Weights of a small GPT-style language model, trained from scratch on English Wikipedia.
Size: 9 layers, vocabulary 32768.
Each number is 500 + 50 x the weight over its row's rms, rounded and kept within 0 to 999. Layers, rows and columns count from 0. Numbers have three digits each. The size before them is the row's rms in percent of the matrix's.

# layer 3 attention query, 640x640, rms 0.155, rows 613-639, columns 80-159
096:504497583539454507555497450522497456558449521588509497499510539461549465529493555354490543487468441497418529575500565438490506495462486607446422492415539596535532455426498447501496518485538462420385508559505535561474440411424450462499423451
100:515414557548461497524455553444577436478624505574528412461460464560693477558467386454471454501555576398476477442462471490554396523373444561412367501491499464522467479524391637431429498491490509506528549549462448515487551461496422503548466440
098:430509441505534469505461443435563490480599564524535441509572454463480657515531482556473493502487408496556555461420497493502470593555562507451467460509457577438503538547454553605487487469511436474491473445447505598425487517536512509541506565
096:560506495423515515494438522463525502407528547463476487507596516559531498373469576475482475560530515524514462475537514534511478486495529489482529550497603500490487477588524546557593494467510484416542457524520492476450570514514508538484496451
098:542630421471578490546470480440553454530607574564542456508508563561497488536514466575565505487518529444542450521472513527472506502517467451513420485463483483488496506514501458483479649440580477524550549508515524516511508566417521455447473496
098:561466445437399432525467442534525494552436545450498591511477513580545505547479482496504536490466545519528539545522457485430471493507559520551592478468507548507506623545592499507521535478463557484469496545505558540474530487539510526573569602
099:474454445561523494464493586452493482547454494473360525540485558494565483512486498495486525485430510506528558515516460517523487408517514493629492625482417541516433459526509546498526599462448462543508460533478535450544455500590477447497407492
099:497452512503444484480436507412504342484446482481580446511435651554520457456540452531556446478451399453537480484463455527574513463547469477505479593454487450564501444466471534529464539608547467497513512470601585587434516556474409469508522495
099:497514525470457542438522500516537501472478524550485567561444591499426443552491487458591483480524423518443540567465539495499534472370529516591509506471613478428511499493580563482525490463522454492430534485524472593551518586480423452485475477
099:424462532494497527449466439512508481460594479519471546585574543535569481544479476483481481429450514556494588489426589457533475452489607439526479468509494426537513543520458524458480464569451429467495454461543530414454498421498424545422468494
096:587439462527609438477556524544514443537476481448485363329558427515545524565510486558595459462559474601512535437495544474438378522575534443348485597500490420480466438527455458459495484493570535459586559459505433548437492457567466539538463470
099:464444461465454511560490543471549420485563560494476428454596533454542521422546535523569444529529446508624428624474518490555464518553413502452412498480492501493620535469564461472483389496472471520508560458498545429426374468483470468490569453
102:539411515457503503512528504475547545446590533530460412550553467471427485506463518503502440582495423591504466474559574485513428487512482515498554488475536474517534509474491546533538540508566525459521437536449529592476548415457534466392470503
105:488488469497518485518532471524538503489542502485474583535467507489384568485452522506659505568458542494611444556503471471602440427438595558440517510601421526604526416493428491519449479480560475481492523437507505521541490404549473548509576372
099:496518461490534469463460544494353500440507545513648502469582447453519421384522485444483517416569559455507529506441422422513550460553469482490597525483493493555487495481527531469442408545497547481382462526528566537429533648416483447557469458
090:460474572572501521527497541498540438489479476386523544488407484502463582548454467585502423515443494532457499466506477502494536479502553501548508433460492477559526494470538412470491411500530447476584588493535531495453502443510509506567485444
100:544482419613508484523522541532525586449536409484365475398547538495569553514497496559473428464481522452416449510444496432436494487462543470468494511533510468531499521566472600447521494472557569457540487533531550471470470463532483505513405499
096:507534471625407554453519517571464514580428544563620564495459587543485501487526528541446486454505413508546527544518570492465588448496611507500447544477438630514330484485582480512464465516532489518455476537476542451432500446501432513545429445
099:522468458568500430491559448509431556414473495578449511515569455491452473490573563500404460521479519471540525516465485470466449481525501458508458485537593411515429618453554474484498522548508423592527583420430514583504481525522563502473536591
102:575553467491454487441526603502477540552558541480452503463515460488489456407462504573532507545573554574625392599503460445551524505448538483420575552418477484571485505557510561530517510419469477558581537502524363572394551526444546481509491511
102:492555437600442428558581516554506577591525484504520583525506435504436608486452453496464533495488405496528522480508477589436447479524503648519546428485484529469441520506403584493539508566435474509463503527502571532529579516588509537503460521
095:493523531472463537487594500507464525477496462513475442530484510543466509470554562566443569544510479475513552394399569427475505420469613379505529561542481481494513487562520504494514485525498492525531498468541411490600519565467422537474435560
098:556498499468559454595454532487434538403456465469527538482430409434564489517467485544430495651544603466531506487556557503502426449476462487487514480494528524576472487465435496524525539440456500512506509455508487504552451443555514437508446515
099:492513453468509523512541482533517527575438549517564544429571532573573495439504472484474547543506452384489484441555463446469517597503392485469523449479474519642631479524464526416475505505580513474460553509451540503514555507629507542546536532
105:438440494527499423527521502549494519569484550524547436507487537547571433476505407456508502551518473550444422501441448486511435455479430571463476597473556613463475510497490560475513479482502452487492499451495439496497446551514470437397520452
099:539451505538422545483459509539563562483509435543509543490431524528489494510522480544479514581522469449414566498472528439562477515537442543481478492532496456425429587530405514579577492533542553451547445456468449488621558441453498315524515552
098:475519462551471461501523462647424520509482584491443448474464461525509567438565529455566450473485526411513528557521496573530607544542448389577443492514512552526619534441493479504554487480576546474506512453525440510560451478473505476514462490
# layer 3 attention key, 640x640, rms 0.158, rows 613-639, columns 80-159
090:536493510556559539481487476450464428458507520454484539566563541482429505463545567527549436425512562506534465540442468549474488501564595467463526552623491543497463482523565526470469548540431554546505541496514459446484614442442503468465516598
094:442465499557546597548501489506489515497464581552556464587542519577478510491487519526543439482568468534394531527562545495569477515587618562574532489495485520429549561446525535475476492443522563537524473480487402526510438479489585594462510505
096:486492571497509608490482569534536464508507490506492496528429496482488411439453494457464537467469644539500498535492493433544481568525524479472482472496568461385431495480563515459475485553555540500540576454520506632468409459328538440487437487
098:417441455442557488507491471595484538553457537536523585438495490475633445466567486578416490437475485510488521619345533657521479553486424537530484498465394489529461515510603528497457459507492533478506515516587513472536505516578533538474529506
097:484447558624536478414468438462487588437481468459479467552467464474478383537433592532528501469491517516428627458361509393452442528560481526443538534481533423496564522493457527512482548527435531434467533522489481445606482528469482481517544494
099:443472460508444443504483511479499616387494506537507524536530505530534479488551537423449460604549506485516478513476508525578546399487505496451437475512499456501493492523488541493542478541575456471423472505523468528513448546431544543515479443
099:578471484481540462547543529469621458440471545453504499524458385538435528475499476563441489522497452605455443473489470440491517472447554530513521470523540495549537528489602542477465483439460457441425576549500513462522454486489463527464559551
100:540607560499514609546495555452501455510508512467380518486541548421385460513453611479483547619490555451510494546559491506391411498430476459515436475585444468474486481523510467570578567420404458467589560520434435535468500519530517563483600482
100:517546490439482412492623461456537558514535528396475460545568537506523442586465496508458451539532446533588552480599534503497504471561512493492365470488515547563477523503448470404509564536576329508487579504480519546535531428528490446445507414
102:440494562442468445568452483525458533537488621451491466434495523495533480450419471507555521430474488436468463545541425576631451495437492592446568592557438569480588535475501437603511521457559456482465450528492471475520581476463458528518537561
095:442512579508472429430428464498544570384531444518511576596456536544481450527480469449533566563521579547528463487492606478528488545479383560434467503464545390570438497520591414552553506472592463502488572535458551442579497533461568411512536552
096:483476610485528529540513532626553506499491510428557493434540469546463531496405424463506558477560503521440481531515498591499418622484497492539543539523485401467433390489510495404494643477543477444474525458513514456579421419517486432481584541
099:525468509425508503508515523467547559477461494467511581536502566526429537536512412411526474421495514469478522548537490484523457538544420527495573551424516525579497460498466436576570463522496480554479581528684472460491512473554676480510492517
103:586529439490578479479533493495550473525456457448441513546434498538492563555556434490500532536497566526512502528500536622483486502553458443566537453470535517515462499477459445517493495537479500489514469490531529426556529500517535532432444583
095:445579514561494467421538548444494527539545486514418537519457565485541536515560525441360496537486450498551488479478507482539480439504406429414460545477525533519495505499490435410460447500472431450482381565470591411486536509470415589394445532
097:512419416385497543585531436433626494532545577517610500549487493510409543506477529481469478472539500540566429437463476455473462472464520477459506512515418522522428540425476468429496478527385458546408468525407475463491507442482469502512507570
094:502433502448460477537502519521520473496496533542513434489460562457448479482471393517473519458453536510487551475581411604471466475552573536503546470499449440483561510467529483440404580432519537458608536452445437583422587415601446548489501510
099:460491523521530476520475559497489470443414529496449572447450442465519438494502459543481467438469549471501395481405511446504464421459433546507458519513471523487504534492507469478450501490528522472426494521646543565516553487538595511419487474
098:460461498468524588506583561561474432540486469514584582463532521523500526417543388545491555541525557444505585476473525470503495427411433383521541482494528520436417511549543494654468445593412476461445399479465497473451531510420535498505515485
097:491523531524408547440506491492539628481424436553517592442483489449475525485521418447420496449523470519482515534461416514548492472575498500509617527483455430570484502474528493506497542475654533544544636631550591482535466533453547578464513444
103:516430412543609515602497508476450514562472526487530520511430529428465547451573514445504508475554445471486535509458472561510469492520439353545537516477483419517479492496475536415501483450500558397474518481471530529443511472456485560468477390
092:459536463524549501522411434502531496458477427548445499523474498452386554542497405579444456507580559537463437544451506498517486562510438456590521422470451475544520491363546454483411611535397505464538471457475545492446484491438527479516460409
093:535454482448461542475556480500516497532506570539486470430561432583472516501471450436458512372497465533545597445441558590507541516443490570528588434441478440468516499502466575486506458508457434414455517535524514517485408486438541445533468595
098:475615452457469440513514557459511533436475510445515440467539496470484503508521495443500475548544438592472512486483430481497557523480547482401468586473555459444542589464557522515477473560519527529533539434481426440419406504523510449398500517
104:451590513507477545485471509529527464471435515447438533415525579486434522493402473441530496501529443515414484475564561525603476487483436475485409579553417481558534479579401471585498605423559508488415545483501539583519546457495525514406435454
100:436524506524586559601467492532460436528478543508521547472463463529540503524497453487492500537520447459467515548512530472500478536638518550567462446493463493466561520456509476426607536497579482541474422591549471560529545496526485423581442588
106:612541506546548503571403529467495515493568493597514538525449552492422548478518462465426535522467555538568406471495435375512492423530548546470562416526532520557498509560495496516523440475486508620488478451513488516537571512492526535437514486
# layer 3 attention value, 640x640, rms 0.152, rows 512-525, columns 80-159
107:561527546359406540489474411511394536415565456564553480576454552545462578428504461507501483454562548452500542468456494497523425422474458496487459530456568532576545488496538522533526504458438592514496644432460542432479542536451555466532507439
103:618491455416424455501493484631544501540475384489493535411517513558490474494523510479495495539513510516494509578547437423461539524465517384481519496506418655480531518474579509451362519539522560478396514511439539504508509466473530454413538485
109:495542556504505549640496528469460437562517564508480510532479487552495436499546453375385486469482521603481465468405497589528527565486492565465431517576546462491614466496548469519485509478424432449552507508492544412465557457496481430504597491
108:491478634501433491454544541542470533546515460469496514446579605525403444459613476434401438559476450495517520497502510516489431551520385545617512459529549440429420530454477592450473479519486426458475493393492474431472475596470512489470527489
103:497469473438460567497520532537590474546479482427536537460400545432456511508494534519484446605504486431549522441500429428545505491550409436465440565531473450575436500471544534577530563511451459478423476514347487506501466468472549478552497534
103:516538486504527483489515470520485367515499429551449522412445407508474552513518553477511540491441500558483494532531472514602454487468400454611479592495507475538523529598546573505442466453488541471568541509407581534571532414530535541478531553
094:484400458435504464420527503474472496405424445483535478436529582510537446619470576487488484526468466417485529435457547488458500581539514488466547440595467578473566509454454464488421549578449536485413576545550519572586588474479485519452528582
108:595452555481527528584509488435537557429477499571581593537538498548617462579589438461528505494448493496534471521517577412551519455456551504535563536453449580467468538557441522505481496513533496517533497462440482556544466557545490487498525506
107:432599463545546527443482503503430476464496470493516482523527505445483519481543446497569600565519465403565517529464416468524478459575483520460461511473537481433637510464583490443497461486478568511492571390450554593515502454554494466488599581
100:561531549563519570422609525499475428518435416507500474465482500525542525589472475555432493470503555467494462508565483447540478561575602532540498503548515534585476477496488462516490407386570621584513488541464552530561552535485555536436416476
107:479429490476514447483525506455523535515573545594535550495462561506441570475520446560465519476546594497556553512639540507487472558573512411534503444520488568506481509465519507450506509534536482485537496481515562435425546532451466541467453492
105:534397523533602483601544448517464571543499538559464515515526539532463498589458460472510527435499508500493498521520508516611459570529459501467527505559524476513486483504469478450522451526464495436515471524481502457514458376431463528499557547
117:496486550506579528521532551444531495512480513491511497413504472564536443513556442474508526430536496515544372432586527497564466476588531530498430444507543436492460448432521481402429518441463554377535522527474460488546568544422521448479476494
108:405516517488530489570436438535564428560404465447458547544499462518522476504517553565527518428505474521561512500545509564513553422464548481564449467459490491448464421603513564487522447413480528511452408394499544547429610513426526589482574520
# layer 3 attention output (transposed), 640x640, rms 0.145, rows 512-524, columns 80-159
106:513538567424558535562418533634568511474527477448523447526532520448451421499470497529544503545483547467488478528477486578506506484421549552530501426483455470459527480500456489535523596570628495505458420483501498476465534469504501473427429435
103:460487548465453543518408539479537472506492500551462493497558494477461416472509461574547471589595504457482598377531550471515488507507570537465497408522445542510448476545506470409468495568512523580541552486498563546532507516568500517489526453
107:537514501528458522521566574468524367566437470463480461482490501449533581551418490472469559451490380497632441641520488517435517434530458444512542564538485565565418477567464489551496459526440518550510586440436490537509564520445540456561536543
107:536586467547527506416497446460503480543562564491551406572477485533438517521486542466470510512452532588554500514598437518543443472528480477492524595398592492468562380462524508521531537451533480566569518481553491414449539451484485483424452406
101:428586490430545371504559564462498435397450445430478504520513467553426419545560504534504459469380501408402579526481492462449429448452560571472498510562561523482551539463562495566502485521502467468482468532478523515574509441530487481453609630
103:554445571377484496556499507488493459490492498489526414502477486487530597527527613543515324407469484444586503465437521534424477464385554503477478499501531431418439531521548400537559498521465492426513430497486455505553484494533517466557514475
096:470531548480488492472426496521494531488484471508545608575503449473424441484501506526534543551536513506544367451469521515492515495538494627544412495472519473568456510459476453564455481519527532496547489525559525576526594579427467507522440561
108:474442364450491509471508471474471530502528604553515503429484518525470510555548523522537497522456417509499406588373508451498595535522472512493364488438430492503497434463507502525416561434515549490461546434572457489593489461519457505573449555
107:549569463493517557485515459497478490515553455547565519486419527397573449457605486570552408528472545407464579562501436510434515483503498557488495516488400401552544536445495481600483480507451476494563486402551424469464429495534503601546493514
103:548564523572439586538561546555416498528566494506495555526461559492418492532515549560473553491564456535454571454533545529546506518521527504481535501462614573430422467598458524465488539408526546393531544567456527422579473548483444522533407518
104:518480452521462582484478416493517482413536582474417457486542509385574547524595475456556460491566519525582532371333497567583501427535593483456516484444584491525618491564417543452487377486515486542533485475525487496608526503546508539557503403
102:563506527479457491506458555408558522506528484531575465379526575561503492506509562438416503476543554478510371520491611441347605410476538442453478509450384498483544506411446560513502444490435505514458466506568560511422483470506478495442507510
111:558484554439417453437473476423480452492408521499427504305574473513490518508472508520493492516547453583453537568517475546511503543504497515615524558437549540567457476421464446468495570499528515531546527597495505506480541502569545482530570465